config.toml
n_head = 2
n_kv_head = 2
d_mlp = 640
vocab_size = 894
norm = "layernorm"
norm_place = "pre"
attn_scale = 0.125
init_std_qkv = 0.0349
lr = 0.00147
lr_mult_o = 0.851
schedule = "wsd"
Each number is 128 + 24 x the weight over its row's rms, rounded and kept within 0 to 255. Layers, rows and columns count from 0. The size above them is the row's rms in percent of the matrix's.

# layer 3 MLP down (transposed), 640x160, rms 0.077, rows 17-25, columns 80-159
size [107 102 114  76 100 102 108  91  98]
[[128 147 110 110 103 171 140 117 100 151  94 162 130 170 128 113 179  93 142 149 128 101 156 126 132 128 106 161 102 140 102 131 132 136 151 117 143 111 145 120 125  99 170  90 142 119 114 171  86 132 149  96 121 112 112 137 134 146 115 124 111  71 121 200 109 121 116  95 118 159 157 134 157  89 161 137 148 140 113  89]
 [133 142 125 130 146  95 122 126 144 131 133 146 139 122 121 175 125 150 147 101 115 183 114 101  96 127 113 127 120 121 128 111 137 101 123 120 142  98 182 127 112 121 118 107 125 159 137 169  96 120  92 111 171 160 161 114  92 158 195 112 107 197 108 147 156 122 133 178 141 114 136 150 181 124 128 122  91 146 116 112]
 [134 139 138 116 152 112 111 114  89 114  85 133  87 120 141 118 140 159 153 153  90  99 100  99 127  70 140 123 154 132 113  48 139 114 112 111 126 134 135 123 158 100 170 105 119 125 115 115 134 140 124 117 136 147 134  87 129 130  94 115 108 149 156 134 135 111 129 129 144 138 133 129 184 159 147 168 127 163  98 156]
 [135 151 125  75  81 169 124  93  52 111 116 127 124 130 149  82 159  92 146  85 143  91 157 121 124 106 138 110 164 139 158 154 127  76 110 136 121 101 145 105 107 147 127  75 136 110 123 104 101 140 131 119 143 147  76 137 136  80 145 131 142 110 128 123  97 137 104 118 150 142 118 128  93 172 152 141  94 159 108 145]
 [166 139 132 102  97 145 126  91 174 116  93 162  84 134 114 148 129 168 121 170 143 146 140 169 151 125 145 145 127 118 142 112 123 107  87 126 119 174 121 117 102 117 119 160 126  93 133 127 117 101 133 131 135 103 166  98 130 125 169 142 115 124 174 129 129 146 182 157 143 107 146  91  73 159 123 154 124 129 119 116]
 [ 89 139 117 170 143 158 161 152 117 147 131 146 152 123 124 159 133 118 132 144 134 151 150 137  72 145 117 154 114 125 136  99 144 128 131 116 140 120 204  83 121 113  95 166 150 165 112 186 117 109 128 118 145 112 125 122 146 156 145 156 142 190 149 137 158 107 128 206 133 137 116 124 137 138 128 114 131 110 122 145]
 [108 110 132 100  94 110 127 101  81 125 132 131 135 104 180 124 161 121 103 115 113 106 139 123 193 124 143 112 110 122 110 140 157 133 134 151 110 152 180 117  93 167 133 132 123 104 107 156 153 130 148 122 132 103 121 165 120 134 125 112 158 101 115 102 105  41 142 143 129 147 112 139 131 175 147 127 125 121  55 157]
 [104 100 108 155  80 133 105 126 118 105 101 132 100 135 115 123 177 174 136 116 152 163 124 152 153 158 120 101 116 141 133 118 117  97 124 172  93  99  93 137 160 144 147 143 127 135 103 190 143 121  86  82 110 152 125 114 121 127 114 163 114  96 121 146 114 102 151 157 103 151 133 111  89 148  86 191 149 113 127 133]
 [106 125 112 166 143 148 130 178 128 179 155 155 136 101 125 158 117 108 119 110 138 152 173 135  86 155 126 144 133 134 152  65 150 149 148 109 124 122 169 108 135 140 106 128 155 138 133 162 116 105 129 119 129 120 141 135 140 143 177 130 123 222 141 125 155 139 114 186 121 138 114 121 178 128 139  95 139  92 132 149]]
# layer 3 MLP up, 640x160, rms 0.104, rows 18-25, columns 80-159
size [ 98 108  91  99  67 101 102  78]
[[140 161 106 147 151  61 111 128 157 143 167 118 123 154  96 145 141 152 130 154  81 134 123  98 120 110 132 132 167 129 151 117 124 101  83 196 169 163 170  89 145 121 142 174 147 134 130 134 147 120 104 130 114 139 134 124 136 170 167 132 128 129 143 111 109 145 174 144 155 103 109 146 169 118 123 152 101 145  87 146]
 [109 164  95 123 186 133 142 120 126 109 120 139 130  94  96 124 148 128  78 135 110 176 143 130 131 161 121  74 149 128 111 110 113 128 148 159 188 119 144 132 106 153 118 150 133 155 152 151 115 127 139 132 104 137 129 117  77 101 153 149  92 145 104 135 159 167 101 193 110 123 122 120 142  88 109  92 168 157 111 155]
 [ 74 106 125 157 157 122 109 122 136 157 154 116 124 169  95 158  72 110 135 165 130 105 141 120 104 115  94  98 178 127  92 115 153 185 129 140 135 137 124 119 169 112 110 156 116 150 134 136 139 101  79 101 126 102 158 157 106 113 176 128 159 127 120 133 132 149 108 130 125  72 140 163 154 104 144  85  98 134  92  92]
 [ 94 120 122 159 152 110  63 145 124  58 154 151 161 115 163 171 136 136 135 108  80 147 106 100  92 143 115 134 169 122 163  91 101 141 100 141 149 125 133 142 137 143 108 130 187 128 135 128 154 153 132 161 136 155 140 158 127 147 117 109  98 108 126 107 121 114 116 157 134 101 123 179 160 121 154 114 114 135 162 147]
 [ 89 152 124 135 162 166 126 169 140 142 114 151 172 111  80 158 145 142 135 117 133 168 120 112  97 149  92 145 137 107 117 110 156 139 131  98 133 123 188  86 136 106 107 126 152 185 120 153 139 122 125 144 155  94 120 121 145 158 158 139 176 168 131 135 164 128 128 180 121 145 129 119 128 122 151 132 148  97 111 152]
 [153 184 137 110 104 129 142 133 136 131 125 180  83 130 103 160  96 125  94 112 150 109 133 129  82 158 121 132 129 154 129 117 173 118 118 102  80 106  99 143 149  98 143 129 141 156 137  99 118 127 165 140 120 144  98 112 143 161 165 126 120 170 127 146 160 203 136 140  85 108 115 129 125  77 107 112 123  96 169 135]
 [102 149 150  95 154 117  63 116 124 147 147 126 170 108 104 129 141 153 155 107 139 113 109 138  85 143  92 109 121 147 111  89 138 147 135 183 141 139 130 114 137 129 134 103 132 133 110 135  93 134 141 167  97 120  95 142 107 160 139 134 124 132  80 116 132 131 147 151 146 123 172 164 191 118 158 114 135 110  92 139]
 [120 113 124 137 141 108 112 126 167 144 151 124 172 100 116 181 167 135 152 109 127 144 173 160  61 133  94 157 121 109 128 109 136 136 133 142 155 126 148 105 119 112 115 154 119 140 159 130 154 140  47 154  88 133 155 140 108 157 156 145 120 143 132 134 176  89 127 190 122 153 106 127 131 124 154 120 126 107 108 129]]